Part of a small language model's weights: MLP 1920 GELU.
Each number is 500 + 50 x the weight over its row's rms, rounded and kept within 0 to 999. Layers, rows and columns count from 0. Numbers have three digits each. The size before them is the row's rms in percent of the matrix's.

# layer 4 MLP up, 1920x384, rms 0.159, rows 399-435, columns 0-191
096:515452500515508520459566490528539475504512581527585493493508494528477462455509624501435480500536504528556577536484590496432574512551564625515510461478481452534425486479558512582541518480494500559456503449501455487500412519447540554563523484433483478519496600572467572426474496596591577478523487438546533472518535460448489652491532486502383565511548495532510475671530625545487480427547491463454521525427542400504563539521472491562506477534465466426501441580443550540423529504537439491465491423524417572542486421378488625452449460545470517612513479496484488570542511540534500523
106:562559469523530656516463443467460449528560582519522468510494517540544556464520438529408459548486496563481444539482515534460497481483507465481516410564439509515374493452490533474486556566544519485390512424572506515527510490519507476483442571549439489492435480460465487576507482484534582433516469471502513452533432499563489553603538630443536504473504493375493641485504482513452484472499513421506512547541442511464461505427524528563521509413501503451540479549527502501504422374500485521453485492475432496542480404519494477502530499486564566516449488481357498580411479544445535508
098:511417569547414671472523458461458523440545466425467556485501599437493471503441532589515560541593518543559467466505435459485569488441422382512387405410578485543467507469529394532422509544470566481422493460514466384601549462494508510534461475457560550520521430482477463584446439485444451557549578532562474584482462486467484575500507437529567599477532540471500536468599505443474554454537594531551452487556498521514529440462486564519459586514539609496390482495484468526430533489561446614524433488538487521523453509507444503532495480517557575498477398476430564525391497529446580506
106:481559550411590524522548421486475585514436491525486532612442507569495449558456496525490468529545428582547572482592520490514395544513495465568570436476450550433592457543497496588580422508547423472540513510503495447508506495409621471579550477527475554533477561476544486572545420521545550494534506516466552561512567449626531581507546516422507582456530493499528518532448480428494529376479469523488490477601558616597522402426527491547499572508506563484525597531533551498522579420428492499507574563452528485648424488454579481427505561482482460480527629512447508445382479569577544460
100:555468417501581462541562616529519457499581530468598565514464471466524421583477492499549397490523589471503408472441567515454566470522498532534518520484414492523577575491465546463488627363473529525512531556522500413576551538593510500485622453408469501552458512514553413466473514497462475475484513493449444450435539439492531444506532435583548533539470460548466444556492501426428570451502508522460420473428611445559489470550509508408513489429425513528527504459507457459516562531527445480450488522593458506509463533504467515560461486538485553491514494426513442490586492427547384413
090:463470484538527482476471476576428489513517509523553490483454433541432484537489506575547556441447499412532478543513465503584526491574496539472504452473478513549486447478570472394500398512479535492379473603530570548508523500494542462493534429437536546519380484467455578495510427502421550576541607571552431458465466536472516563496453553511496506517510582457463495535450441533497529425509517473540521495476458447457460506595422493494586486511498498560455506538535549476505535537571521463432534497525537549452581584451393462478519416528520560540569462534565515404527453529499597502
098:481535542536547556538501452497466431509528429546478555548510495553511456493382376452360545447506584455521503473464535525493557557506511523460489464484488555475595579443524465488618450567512402556518471489542549458541478522475553542472479427509470563547577507511460500492464470493548497469478538433478550458414587508400517602513501400514474460461460415508558460493540510504460593508430474475555495482530483517521521560490487456523391462477493556475484515530449512538507551559402518512484427583451432458406525617509489481462486514473584521375498562485527539502537508605491562493
111:518536426402571551480444458573518516456470459505449515477501477502471530471498484451473404432526426471462444502537539464526457508535550504473506501497536543499539470506499500522511574475463597473492537436476523577503467521501445535513458584510582499465457488501470381416559530558389514509457434499529521554467400522522413558482502521360508503578350472415562475522434505542447614513453494566432485512536497549494586467450488598604470594536555547491514503470502463470595474488526562514510486458466416390610642454424457458492510400494502525506527532473567483489529434463436543591
102:528525533537578517436433505542470466482543486398502442510581453507473562533483397531541560458550503537479541511540510518524452515456489465530488511555530591500437485583471617522423597505503589434493531537500541438465519496523496561546522524484479485426422430464567590442545582469546369420447501457561525465503422489546428433547463570614493487632513476508560417559511455445505451515554482556509421537494491511477491462438496492546493442393527450593418527468568512523543520467452456494470512414541519479545569558427486535480515474536514463493432572470496469576431472550461578429
098:492458484425480520476546463550432455526520489523481496498573503453504494443505383516452508629350680496557538576466446530463556474486521485428512521537482481493509498388536563442475495484458451475511504450504456470512430442583645512476454540456488500570582518411535493576452473432419601626562480516501577585465595403569509452479524583526454531542493500471456481517405618481545534458519488505517452504462451485540536565483552569494485544497419578482505517472524520509483539461488467512460515475450477474566583471503532512598482577438517564497581392547494456532492509540474485529
097:453489519594476555563621445595543479443568489529548492586518573490471476477544487394506452474593542503508517483551494475487499481537465500599431531572523550514543455461473528548524537535485618532495488497419424486533524367537528556570487520575495391463455491511425554440462655476414576529480496534477519513502578500479489599481474489541478481498446490525614505407446556462612544498559551464435581524529597545501513513516464518497530518508520613502495436476479527476515532466466424444483506412503529526505552506440532491514512468534525443462472555515482500360497506518516483515
106:468432479444445397486543490504476539439516494476546533542522503504565548457459489601451469456542528506534448536451505503510487552456507442439522474491477536446473522552542451506508538529411445522488591443584547522558478594523517517527486488492512422480479490478509502491475502481469448529427513564578477492522527554559484469512488528429475505555563498481407537480412420525554451478496555515546455464491572483523367608498522441520470612464509425472564552631490495515530507526440453519527448530577443442517525548458463569399500541515511532497517567562475524522597486505453486474
098:476403510451373410376478519424559504482533527506483557526497547433507491587469503503453564511551542597491504543525469487475528431526492513351544494489484480563492544441499449517525457503555550445406407461560491536402413495548477438495482511485447487430478461555452510592450531549537498512544520411517433424507479566448513513428437496517407483474447471527466539511513437513480518586477472498462597507538470443467529542567517495485529441526506555555551475503427390484529458562510550479484416486460486464543561513405489435547543447532466531533533477401596410510558471501452461489
102:548534418588461485451502497535574474589494457530531589623513579506462523571482489468489508531439535530462543441536573529522568433491493550476471480449430553426578474431478564499512520535470552528511470461479494434530476512501493447439517539476471512464566535551429462383448505542435491500468521548423549487513485533475457446482434433465523549493428473447543541534575489518606621478422491489461559572434496528504461460578510546463482476461642590383507511546491468526537458517521522494505533518478557553544562558516494449559418479520575534460433625474505514446476451450479458500
096:536485535475391488551485524472545493523634498548485501503521591506454474493490500515431526558504537529504553388539492506531526500543536448476550455545492439550511512487445542464515571586443547498524530486376480538587472571541560512545519527437524506504489437455446430494534557525424481554597468417477527477444493580480515470523521547467443610578556479479498519559463506486561526514435495518683505512532501430481484422497522437542477452422559445556534463437555525438567514461516509526547470407438490470508477500548485555444472429637517457461493487440607543580517560509477494494
110:518520428449497484445506486515542526448501568518543443482502498486614490474488565572492434509549654526506528522525415533423476423548558494416475531427426549540525522484496598576589512517496526501525596529442469451587522539507445538529519446568585505504528523490521451523463516559557445475492511468512489451518492470416489520563429431551483545506544492489476540517440584573503523492500504554558519443487519525510473550533453520523471455473482536467464537511491534459504551484558458501471401593530515482416444505543446495488496490458441458483488433457473483434506536555394448443
104:493530491463469478577405468583477481539443486609559440584557496397473391481572508484488460526457559497451551608497478536441474572384544491541524440503533569574612510520556536457424445420561562488558581478483516462482491527561483513519538471471547460525565445506441493540448603591509466474521539496581517545457608569571516504563499487504585561476475530474483590548584455593555458507554568510469497537425486377466506456540506508483470588441523544380448428572504523551446465554393587476476471458591488512530565490528440508491558497517547535532589485479520448394432464475456574589
103:526528404374562551499526469542499555488460535562490528468457521509518499514448460398551522442377498552601535510517537436466494502604499456476522575520476488507491503462383545485534511485475502500494498546482541554547478451488507454488504632497553540423534509440491494516487398558542513493529581522549439439453521487536498556479437426435578587460418595521449351408542428500524482537529544534508469484447491497465518544589464531549467503521465571433491463503481539516470526511493484577445529554499435474497436518473446445492487470518469529566526403478468533508512512434449474424
103:418529521468475445516423463574504554456449506487575508423484527485465538570458607493553509591488549529529511474480485478401519579466464508535507543491518488466542477525639528509357533462518591455429457474432470504551469545477512513577446524583526510418518446424539576435511488519441514478514589510506534449538442494493448507462487510533557472501456501598516533566539562460569511455450496491422458456431532450495525483491459485507552545525542479551514494542509588516402505501615466534438466546459559477476424521489418524549367465519643530471518575427486498515499530497504439413
105:424503510422508500512510544531508456462505446475497446480543505485492519504475504587525473551592495461471487611600415606399555483491556531514496554561476464514492545537484599470533496495549544547505534454528452466492602461575499453447538480573494485461477496500349573557433544500575435519529408571458482596496472468497582443438457483489548493471488478520544489548477520560411468531449494522501489445481578527554435560485465473482470406483602464440507491540447456548403467569545465489456525534494483545509491452448478482452483474536508387495418495554538525483448456503468458434
096:522424504516615408502507520446428584482442471540602540560448475514561590586460493530469492549530549548600545472579422587532483572503478406585485498456526465441462507492621561535584465404582470427415390421463485526534488517471502486515563454533574484525467457514578594378485540465434373471468541581466455513398609579493572551554613510519469517435466543534509490537489553530483531442471507502511595478503549562501467473546547558526444518443501419468465410481509481541449510478467472496511544527495454539505500475577553555500534530503471540577362344544504502548526524417522491413
102:549548480557461450490492473476488500495413483475435580500513524448487504541535485599458571454510538526425400551487543541471575535514547532541485454519546482506400468516440602561436469480422457507515481543544548469421535523464518517470542512505559498579447583499534476509380558565488433470514561512577514535521468435503470441502617456546499502530470469500496425507476551522580485566497494541524532464563516465600537435516494583428515559572558459450529498507453489420492544484554459598418537492481490432525579563470564560454582627535554455539512515446498557523482463524541521574
101:491561420587507451497561454471480435565477475533425461437479445578468550549512544564494532456452530543482437472468421487504474509513555506458529485588582515553607501537472464473433458512556468460503574516522495532477515525472481579499477516491523537534456549461508418579500515525608470437494575572489455528530532531450472556473446627509566540600439441457566468513414549540507543470530577509484432480412478514370496504510581561536458536448474578504517496564465390489443504418427506447520445529502534492478466533532432445455523404575526479528487513459544454492496426590427486513
111:580480406546471544479416503580477354515529534530521400462528543590447569450424522432433520510561490489479463468576495427475476531399479475514545451510512540705485477492496532505399523503457531568534521525494432521502502498524561563478548478467544509432562419482544446525487535490500507554453537594518517416523510475550527534485475503472539525562515556550547552515539503488519532502579492394439500421481577524523526470433484453492471491512474484506573505417556514535486510529419542518509520451561473528420484486535564492490437493412550471464463419509505506475566536450486516580
094:434597376535565524545537485413496536496531458486460544483595511515366489501495491484425522498498519511466547439469532489455556478569468545409480453487492574599456538509598429489528428552471484531514464493560536539554500472485524474520503523492503482426504480517536438505515417530473566416445496429450514382518474442552436443496634376456513435502513533512590449474465503464517529505551470508580584545524459531566514522440565468525512430549471467499490583469499599482554479499485485603521492491510519447463538478554463486517559385516537550447465567492495484474453502483461535544
097:562477507508437454541436485450590474565530443533522535484288541535510443521553491479460519435468511480531426502515565465480413492435494530577458495459518520448578544524559485449570497508505421456485528462505469454486577547479547553432423487426499450558600559516396491522506467422559477414608549499534475499529519577452514525466544474498510481529426495501472461565471458498448533401492483510458532439524465470393526501462485510513538480491498499502577541454581503450511474394513472529451485478468444567536523473462480504505513454434492526614499583402505500547461464472518533533
100:485514435422472538553554458410454553385472459505556513467464515481565512554534458485482474532538514572538507546569463463527506524530554375525485526487575550495534441558489580379493526558496477459450476518437444497534494521549527556554539530471496542438654447512462416485552385476458476438465532500546390432485539440486448521457476501474562518507472475560535475528483432480645585426576529477432499504500383484491532449491586457509470546508530529480585458546460471528424436483427496562474588536456529578542552453523558590398514420492422533621551529461472401557515546583516466459
096:455577472473494601572487551495478436447498518483547495557546622561451448478640576496500517545545428573522518484423528502559531520510525444536508565503436558508543489578548569503484441482461487485487460482527515509520483477440427564538519536446454469435512535541479439397529442460524522485493493473394580501443536495487506475519454431525541527468553566548385512530463520490431498536395424533561483467524496587601430519444481578475487458518444462485555486489590501466520483446506543501447528520563558522424482552597501593356491551532544558484530505481441505561538561393528573449
090:509498478601516514530538493499466502372518542506558554511554556417486526518532529513576445460513511549462454425444399422540462567600479389480460538557490532516544445516590600523538502413511651469526540528488453445509572402575466560575472470495513532583486468521459420570580490474438476509440469418446496445611482522453599508512462537550549456571533507481423420469442465509537471481557529548528543462440506440459524443471441527517475455469495529500448496516510492631529407534528498459537528570481507469479581312558449441498485388509440525476530506456388399573540426522442515555
103:563406512557592496569500417452542481460436596521503572447529474512470556517503515505572419557479549437499482454517504439524517484477483471554517365577528451499508548583443564477501449512553498509484473477510556537510555598555521560483551484439602557486386516530480503491412422476433500482416389509522466550356445455406425521506469498500567503500555484456577576500475599517467535469557437564535454521522532517461437449510582513487492585510497487450529419583533547529548471472386507492509463580474419444538483513497545389506574454445453495501458553518565408601475479535433573482
098:493528526498525434559506479526436439528595491522431550503500551535605506589430493541432494539638536493454594525449548405499537526427497503452589528563447571491507588525437493487410532488500498545486571468501474485565499446525429517486525612547484491512523487489450390473570545482579585455492594492498567436540514539421502530529522467509447526447513480430480490534524459463531437464447541503479560505514518526509498485483409516550473522499607455574488551484485435469528470563507541527571549505560500474445537532512473516541535455478547606512500658498488419534586561509564532533
104:557543498563500484491471519475566512561534473531594432446459457473568511503506489574455496469473466401532512571557534500470507412504502546437453492582401488474421553570477455486584496491458514474526522479442470483419507523577480571457481545447537467519494506475432484525488542528519513554476490554503464544475473507547550551449472428538439528520380522459509458463507517569515526541568569532485380443507481444444484521466457554500497469584445534600427557458501549447471502471522500582475480449459489553605503490529482464526427512442398434449592470441430455470454384457588515497
094:489457481439527478500517509429431560455416489465447419535504460490454532537457437462561434442509499491454554481494474517554498577443442521471541473487424503464471449485465418449483471563450570398493553523524412503537519518486554541497520547470423553506599473525523509507584490506421554451480384549433524526511548526538542500556551539494511490430503486566485494424444523545583463512421499524456470463429514458501540447456564515511569491433499603468461464514534628511410495499460481530484549490504518506519537417399541534458470591426410488561555530454448508409496534549481477591
107:547506489515448542452443540489402507443473622556549499532504497424416487522582535620587469422529517506536504476483492533491552492484499436508528541545494473571542590457571551506529452483459510431526520484518437475460480481402488488448574498536561485463457493461461438476500457406488458591401482494519542484506458447538507517511505464431527403500519461472442492502492503428472500557587481456549526513465496498526505491563549575460453492487514609495398539418484633555561485441560440493458532632504475536534467461500439441515544484563516461423459552532540444574580422430505567480
115:492479449425455579553489530454511509489379571479488443532572510528577413452464571544585445454483458479453489608520520588506457506415461488490489486519460498504472498477564609521497492528457513502452455444519562547499567464587488622569537497578563500562485478517545428446477534389506547492472508520523553469527562522494475593568552555599564486451568543446555512460585456525459610424419504533435446456505466521439559504483452472537523448591492554485573457479497522452501503474486510477540526455566451471502421478466480535425491508476555530530505481475507478453466444599530503522
095:532547440459413559604520475544486447536510523518501422534461543570576445419505552495456564465401606539482482563504493450494525439471415520504429460429495501471481524550456473542471462505503527462405488497508474492476555337479442531432422509502591481437534501485526418573523509440537449500477448454468540500525491565467612456475568467483521504519424510554551395543489559558487523539531499500408480470460427445490499512538503435456490552549431519488536439598513494513540462505457621528534431610537509565568507445564504435460547497456461590471424476476466555442448518445399476546
097:556532508504530493476489534403357467532501474585369514485510473572523575549465396447409571530519563408506406448473502448556570521513536463454430483530454463457409501567542442462467539517469581504433469499481551505463374480479499519476521496536543480467382550491572506467526447490485506559499469480481503509575597543543542532497514478471409489527502468503406566573500561456533430501490453420475474473437444451560532528495558445531457503557489495531518467520551395545461514440541487489663572530459507509502459530525546573495527530496482475440436579537624518449465524483450468411
# layer 4 MLP down (transposed), 1920x384, rms 0.155, rows 399-434, columns 0-191
101:543497470487466492541476613456474520437453466489446447521430567474524496427466578443464540512463513409479485514435537515477575452456609571408526533462472507585521603556449535456488483499559482546433467475528495553621454504502555555535497448588497459486476468572505544479453545397494504476418528497591469316459418614420464476454480438518534512432487521554481453438488506514491491525541563533572494447393486485511488383540497506506483551537596512600555578606488440529392387580505433512476554528488467422424489459541448473489521531484546462430471490518457525459426543535515476531
109:575553550560526530422522626521455572509497481563501521536558454459500460512498441527577518509475448514515495517438545447420498498470477419473371478586544486569515589543510473536523506490548584513489508569529571408496543591491425480576508551446552547537510440400416502563563532465433397504501497521440504493492469483513518437455619594523542484474480475496603475500517535562483467530506444546511498515566500522477451498385504432513513441486555524418426483515535532493408421492526524366471446367550542515551492526500460609434460484495537591433514444553418542492510516492428394594
103:472492487444508490617426557454508526508445517528541465512526498525485589431510520510526467531556546490544434514399417511570489464428641501476464547609533581501453517542507366480417485555571561517489485446497440513421507515548486484501510530550564499416478460496500486472575494440629461519498452493373503536536538540488519441496553482509500502476598473493536428562475497499547461523499480459467512535507496366445466515537514512452553436536512465588492453531440501487528429520452475508508474546462468456481568532495531562414538510497477435548533538500562503538423493537584469414
114:533548435467477524476487485538550397431488444418420481376495562474553502456485620488439460461520508542494498481532544536496544482563556503552529461543533553391556458538465502462439575494531531444604470469488550475501451557522430501509592461486555477428488522494578344494556513530533474422481512496467475558423491459465552532493490557491477466453507491431546521536362456578450522541476455439527475436458483542550472455438528416491493497519461499594449502493597448513460459505519490501520486469462458462575449506500453540467477530519537462452492533461527449487553407540485478432
098:499463603529589532586470513453502504538509544368497425508474455537465500394503530534469520574500366468487437534465524550394524484535518436505457535582510598507491459466386479624419501495467514467515515465518468465464438446460479557480522531515536430449467479573492521516527520466493507575480421527512398547457457545470552444465532507556604455593480435535494513539545540504571560566434551484598489564476487483400501496396462513485451502464563573488478545438476513401521445486526475538484449522595510612563484453613567514571540476552570485509451453508466558450447583512605532625
084:528520554443489481613528512437568556454493465486445436597522492390496538588451567490574500577447548522460495554516468489443525542453425512541488480475450513471550534481479542573492499566508481498514538437375504502382481545498563485516455567601460469541500501482448480454462562500516359470516404514430523458561518477541497474500523526625421515537450463535569502597514507496529528457545566539498461551479510537457461506552621453473516537466523426490502527516579531461515459424468542458527571580515444475526403496529592550401454506589527496409453527489511518541525464574464462493
102:459551458476469367485461439515505434497398415438461594540467512510543440608530509492562545485564509451584461520525478478632557462476547517545434535563493494563617454583465541478422437543462548542402529516556448449465479537443471432396449582519518545473421485513461556532489528532526509427485501595526406470470471470540508495439469486521489499514458504559450451398433537537618524518520495555552450448480394571523434426465573431590531548444547482552501419508411532379487488564493605540569426408486495444488450467507470454506545434434445549384532440562487567468441535459589480437
108:507465412464490529477474523514563507473540397599469564615496457473526486552443496582537446527524545486543495580576424511495481519456603481544565452441503418479538508415445478523456373531490476490388477580480520518509470508377461460560490394442572449475469477491448543536540584467475515490435496422583506432338537510541466470579532490503492584530495490508525524449378478554491537541528529552471491489506435554348455472518450490484491537563438535513536556565496563572465554462448527568528495489428421402537535485442500422487459462510431487480448491563579508533531462554548471487
104:446474411457523477593542480414512500521473537462597523496542523567586482502453556425490509501396507494510474510618531575545496426419476578425571412434391599483490521511521464497454511493453445399447490525511488481470591565515493535512437591482576534493634451458363422523466509546410500545441492578492547567425497445458461539492545410589562525523525519501432488512467570538541526499482535503503523451530513538500606552496607472481575464598474553463504503486486533536434534508455522459489559453597640449520505480474449511504592484550461569510505487491524437529556396597512540458
101:490495452546437528472584438391476524543450509374568522559479532478512574491461591539503463503519414479522462496549547477434443556528406457550572546436436465480513532578521484452528566474508557524419568524510541537541496466542479472525507454553512576396494569562410545455572453557501421458467448527494539500486478542532520443474461465478519499495500473456476527511507432394452488529444534404441497542458530514531581546471432446484427448479586488459444596512488554492423434524548462493450456452530600454403445439577438483506523439493455506582490494531533464563512530473461444386
102:493426509504508460455439481597453485463472435540543463483548491473509582515503531549502336554512510448468580490408552516470478507470474500429585469506513423462483601544534500560603541483549528415554504463565440582489585511480530518538541545481528469584432527520587458424404390460556495491523546457524402541571546452453485532449525559475515556624522511501512416426524470445461508509529489504449473515559579450422515515392484501552489528442457438403532526505479522577539536531429481467492507464534582506502439480535553566537476536407564496552497475532496533504493538423473505439
106:523514509545532520565524520446508423470586382527463542479501466487523466593519533393452470537492482516552544432550490542415440540507528467530475527541495497466442538535471507475524485539408484516536487523541553553468552514580525580473440507506506419534531480401509552486585402525522509405489559540491477523510506549477439546508482461483506488500502442529465458565538457622533525535460428461496546454621422448407566515525509428549482439480481510491446461552538569523521511504461544536500489486390476496496472504461549499429409468555500405479503511462499523549459428483508562472
094:540553455477545463536456508492399559525430477479519468461542444579500466378574493483533445488536415543451483443402468445462430555550464511557452484491446469560580463459366579458448480506449531477600515490506519468512484597477530490447482400556529525519555405503506527463543475501451496528515478454493594537501410460534496494531629523439609433528455569424502442490545493445473483506529455479518396483523493459508444461473465488458620539441463430508495470504512523530426529522398544449586539564570469565533533467443532573454539569542544438516525435500419451513480549482495486477
107:491521550544422402469522557524469447499435551489475474420397538444469506476510583492512554595472536619490533563462512506557557436524475516514560464496558433506451517537541448466507440492489482492573482424488458472533503552550466438445451524573445502548471481498469483519539513419566540605496550462567482536508450482499535553448601522515563637538568508450491572501453524424469392481538492559449543528404536475407447493593459470489495427564505434516549509568579543437469453499451592500554454518458487576506473548563423444520446443512544545475497536547566504438494403458543500455
100:382496522481421562452535585561519493568441466531492482487533540489525429450560508495489607482472513469558574584441531504539532456451471467544447503418518560595514593410507448568616445486528492484539529601603630519547545492493421468525454496435410583496434477532533547537437464462549464455459482441570532513472509440455449473510436449413491534439534443465429517498453495433518508506474521498473501606470462379482504522532555503576460478538504478461461502514473477467597514473438556444437491560583529555518484542444536409515478428583413561532493500473487452439494512495525540481
104:488561421502498499506536408378489409538443456500488441483554449475422557483443501560572488496538516576446522533551557482593523564519615429628532418473444518498480498461484462532449615531422613546484488526487590496451492502503427556514527598469422450504476557491519443605582560454500526530472477508536561464393423489564507558419511567522591522423531518506529506518452452533480561540554489519531527540455511397427442535437499515500570509459556444510548467415588591520446452513573506495550484546550460499585501532428486527390519441545381505469579471481503463572550504465412436524
106:506418525541467547530513415471459411502532468475545480468488449449535576450489414385499559392521580596527487516569572403495605617577580557499471408482486522509418514501468472488463441494483544588488554473505433544524535494487445573572500345479459454493523516550458430493529462462453523473556420494604502470558563485413582426536540493374541412493456522505525580475490490521514560478436446513586552460518551489486551442517576510522506427488468423498539520447568439450589467385449505490511569554498577504514518448542449549547524477550466424537460482577462466466514569547534588544
108:464480585584548473474511479507482449475456477444475477495536526516541520535542493493593481537441458384534514499559461447552485503514559577542616530535550477544498547531476509513509436471479494526599447505453506493535519524564545488447489481470508615560514523491552525450481445521437612487468459528576532536591439445490537577552409497540396537440553528447352527459475426469343501500448570495471484522462452480537431545428540588458496472490482537551531508557539599547506378543421418530501558508510538470524538470516456453519506529473409499440482471506527459552546473382481538567
108:495517522544518504543479583559475443490445464497551562511584483468548532467468547540535486567621531501487498456530432510522542518592557541462518556343482543603480540498391468528530476493436581487519584505511516519479491537451392498511518460519530593457520551445514480601528455456478540561519484421563441399511514501495484500492466563396432502537497456451517528446469460517380603488481574443463495415602540500452522493582484590604487511561483506412464505528478593581529555463493543465437495415492569507530548436524577458442513503495546492509456451446488569517511514508521537591
112:522550557553523458488502467520598476557529460493359563471595571565484581499511477535539557540527533491574552437513456542341377531550472527520499487492479650503495506438479467539472508450398444526558533567515468460417487487486434543409520409495508593502513503516501467510500502463448491435568548452595463415422475454491474424415509504442458548414440494411488567464455499519486377523522503478531545517571469429486454514552462526526613533530451530439447576451481495560430529414502506490493534502588504465499566528455517434552537506519523458402515440534571440475523497489486473483
099:504487507558518479490551443424436438438483514500535469522507588387524427495506522504464605459426507534397484448500551451509514526510399387435537525559465466510538395514533566490508456519498520495524569471493481477482367443524559554479483570468491413514485405408550481415396505480526588538460503490535497491510481485538428437531552439603526467496511502550569495556576497509511511497506415506404519519428563462484457416606531501469499498594491599481557486511507554602575519493497461505506499461462512652411556454469523510578495533516519559467618472576444461474504553479561566520
109:519552529471558530481471442516521537537468450538510384436486568414525454514450520536442480496505523460537553493546518488520496591580449438436484550543540476520501556488518418497590548492535459568563492525523442462467558594414521534425442534564468530448566523565557544456423520462522538487520503457547544508554536521472495456428569546455474490523449557520543432486464490483488584490568617457551517543519472384481503437559432515412418453573470525473535535480466541534430625508496388468466477522508539490465613495590487525521434549433485497496498452488505428380488515390490524440
098:475451457464452536481498473494503581508521562461471494413575495487459545479465555511570390507502645522477513567487573590453369518507424521492549504413466481591498485482542515504522481488464564471496430491502568600514539563494512438460480456500573542524576404537486446466538541462478455461584507496498498485424438408457538434518537547545565483505419480539511498491451434555491630522498459519480564440521492497592484467551487488468519441529530525518562563484570548485441524501583472572538478439509458586546601402409523593542518447486550482475503544487505624418513503487506464437
110:547488474477465544515481466526574445491521528431497397443536482462496499494517616421489460542520482438411432472538445479518558494505527582581542416527477494584538449494522556490531488433485490509516499494510525544503476583484533464470569483529588569501535547490500472496516523557576489489495545545498447459470462474517540483476367490489543406557514495426510511468491524516538555485488500522506379449421528574612539470478562599525602536514524466529498462584367574530570489469483614376587514498616532555500517478463544529532560419515504541528539451573540450417570480418493543441
099:549473544477461561488509558545458533498418444523511394540473450546608472444475510481489504491537509449453504543599523552541491442487506429562452512473530558516506452514440470471493455397417427431501520479516542420458543435529534589502498411493485483520466592523410507499489588464530408431544496443512561544490503434481611553478425499501602590514464423571483525430510460518444470552448578458506526496498543606494478512524459547516550543556544580499549429539521504477608552552449534374477528572444553496573556472522567531582459485462572501569523338540473505529514381538469420519
099:484543520487436390492550448554392436496437516481422518435484514471468494470468497530577553532536561506432499522521507554442545411484584461418514481512414436525513508496432514553497503366544512416560515470474493468494412531492502455500511570478525486534422412412483491484507423556407491566479453430498513379461435458540582483524399456424486511563528498531424480464458479494570534577478549515539494504473511516429423396516382557539592473404462455624440559510489480579580448489542493540432532454406517470398535457499619503525430498544484487532404438535483548496433450507446530489
107:532510535512435580493540497488471568553480502417526461461487439455490540483439517511475498516572478457486488516508481568597439479537554436453441455445415489445512481436513531559494565544561554570454471493461464557532495524376521508536481511567435529484485450502457511510552405389432500535436504512283472447468434551417546532479400565505517491485521513539535518525484507528436501502543488522573527598451437422482439520480460511485531412466512489428561578510460457483542457550542514534475539502512533559476487515418517520482488497501482564513401482450503556479499469456561608626
095:508569484464415532413590526443509540609529525618482491505402488491600513486442528548504610423539471520445501487532600463565481480483436532533424487488480527506473517532550416454467545510442507545528550550539495552518464538516615440435570470549446529513531497477564457546602459512513455510548590492669592455502538539432503412493360555580488487546499571430468538502433581524542514564458526496401508476481569512473501484553538493504454443455500467469470555435481594517487489478503513436619480512447473447517399470477439505580504446475492546538461498536549522479490403556518416468
089:469521417506583573391405574440492558567467598430488341440446503571550492465463471566459474515478527506475541515532514429395566409388560520521463465447606461507540515511496464460477520558493433591526537507434448540519433525375500496471470476509444516508472479467499570447475533527529503566514502504367477442462510501528491477515435445521524521523477426551604615531518491534553527525433464496464403543495468507639467442564536419575556493460498469456506452494472483362423495433488541513492493415519503642490431561471591585524448536520480480521448517529484515461489598510511518396
111:550381480494552471572614516490477503501514447424431508543543398522488423413533506445567454488412540507462480479505565516418522560507465411537497377555496522469472513509472503530436502455574390502529538480470514509494482477491516476574489530499517380544483527554546447493478452499428531431490572532636576523493538405506489488455483574498514473462427534437573450481496464448575483528480475564442527489520453492515455487437512558473550405569559477461509465544507532573558580529496419492442564517597516480549421522462555470554516568558389482491507450459480495589551492533524513531
093:489537536550475580426470483661516547550430487468580513495501470477501469479518571532551440557471458532494463533427593566514452557491608516462396508468485525483389428523614536547512515431558453466530462528490480519456512514478439528525423384441605530495499499487564548514425439504438429541548518405467488512476506461567473508534445545406514563583487484525522468559464510468523499484562517541519492495480598528486535598474549532488560498484520430529493359556543540561501500477505489497456420496561464635501560543541495500508523507512430482516515424464545521365453418488437446491
102:480554590377559433492519466476561551505578492494446532608457529496413474564427394415557478538525485546489459571516518502550441513562524464477536469534508538496513531513517480499483520510472442556440585465585561501540506551513514381505578492589519504471546589594634499491437499518518580518578480583582476441525481559495434605591546481566496439500513494604500381513578439460457526456463421475457613535523540538559428485485472432525485502483517533490521489510447515534529544518455593378532460531500480401506462554522497455419517481609577610497507547534567512536548367585466413555
087:594541478509558487540482525506512545469510447469551565507485549455516436572475488570463585453417487575551516563555451452463519470521537488519451510560536543496519537563588590525517460437527484531571493559485571449484593521448539593532532526530498522460451493491520512535530464478571421508562559435502520453568537452481480521497488399506482447546506536457501503575552577455446508590460488506554520507491422501426445484477495499551476553496585486513480481431353572417526446504504607537443530499494528595520506521542485479523514497559478523455528497513455430537453429516424479492
102:618503534545475451514427521404509431509407473523531565529513452487507550553518404425487542528432447491510511428422527470509457461601458489545535475414469473406478406507470549439432489554387441491453509444453481393578497466516446549433626520584472530471386535514417564465443478476520510458348495442510519454578474473461439570554521508526424525470537531487542506468487454523425474340494537512513557417512578486491522558524528505574445568470590469515576497463482498521462506534410542494502480394565446486529455491599492447487497432458474548416556509558593487511537450457584485461
114:556460493470473536409503511462516540440524494532464480556522484517411456542413533507527450503529513570435524502542499516610388583496525479396523466472505445543486592560531502534516433508424470580498460567530509547494538560515449616576538429474595446492429492439428477507497475479458375555461389473484477397470504488545493544448579401572488533514590400446556539442448535479456499432498461521446483443493456516437558434512525418505545529452526534558497504545424556448472530518423553493465513435441440545548446559527535592543430507504556483378492462459554552557475450536610492528
094:426511479495518466525541583381506440511483547435545449517494514426409570552522521535489439500475422457489495514469423555466463468555534565507553490551468598432497442473469423486496431558465524518427403487517465475594500555527455537494498508527432578498538514625441546401546439573483486488478476555347490550476504472506453562454454386580450536478544481529512587473474511504438532466529479455527528514518636549445420493480525497565529467486533563441538499441476582473598418523522482503520472441462569498554474521529498555500515507449372499538567481507534466503535421587462438498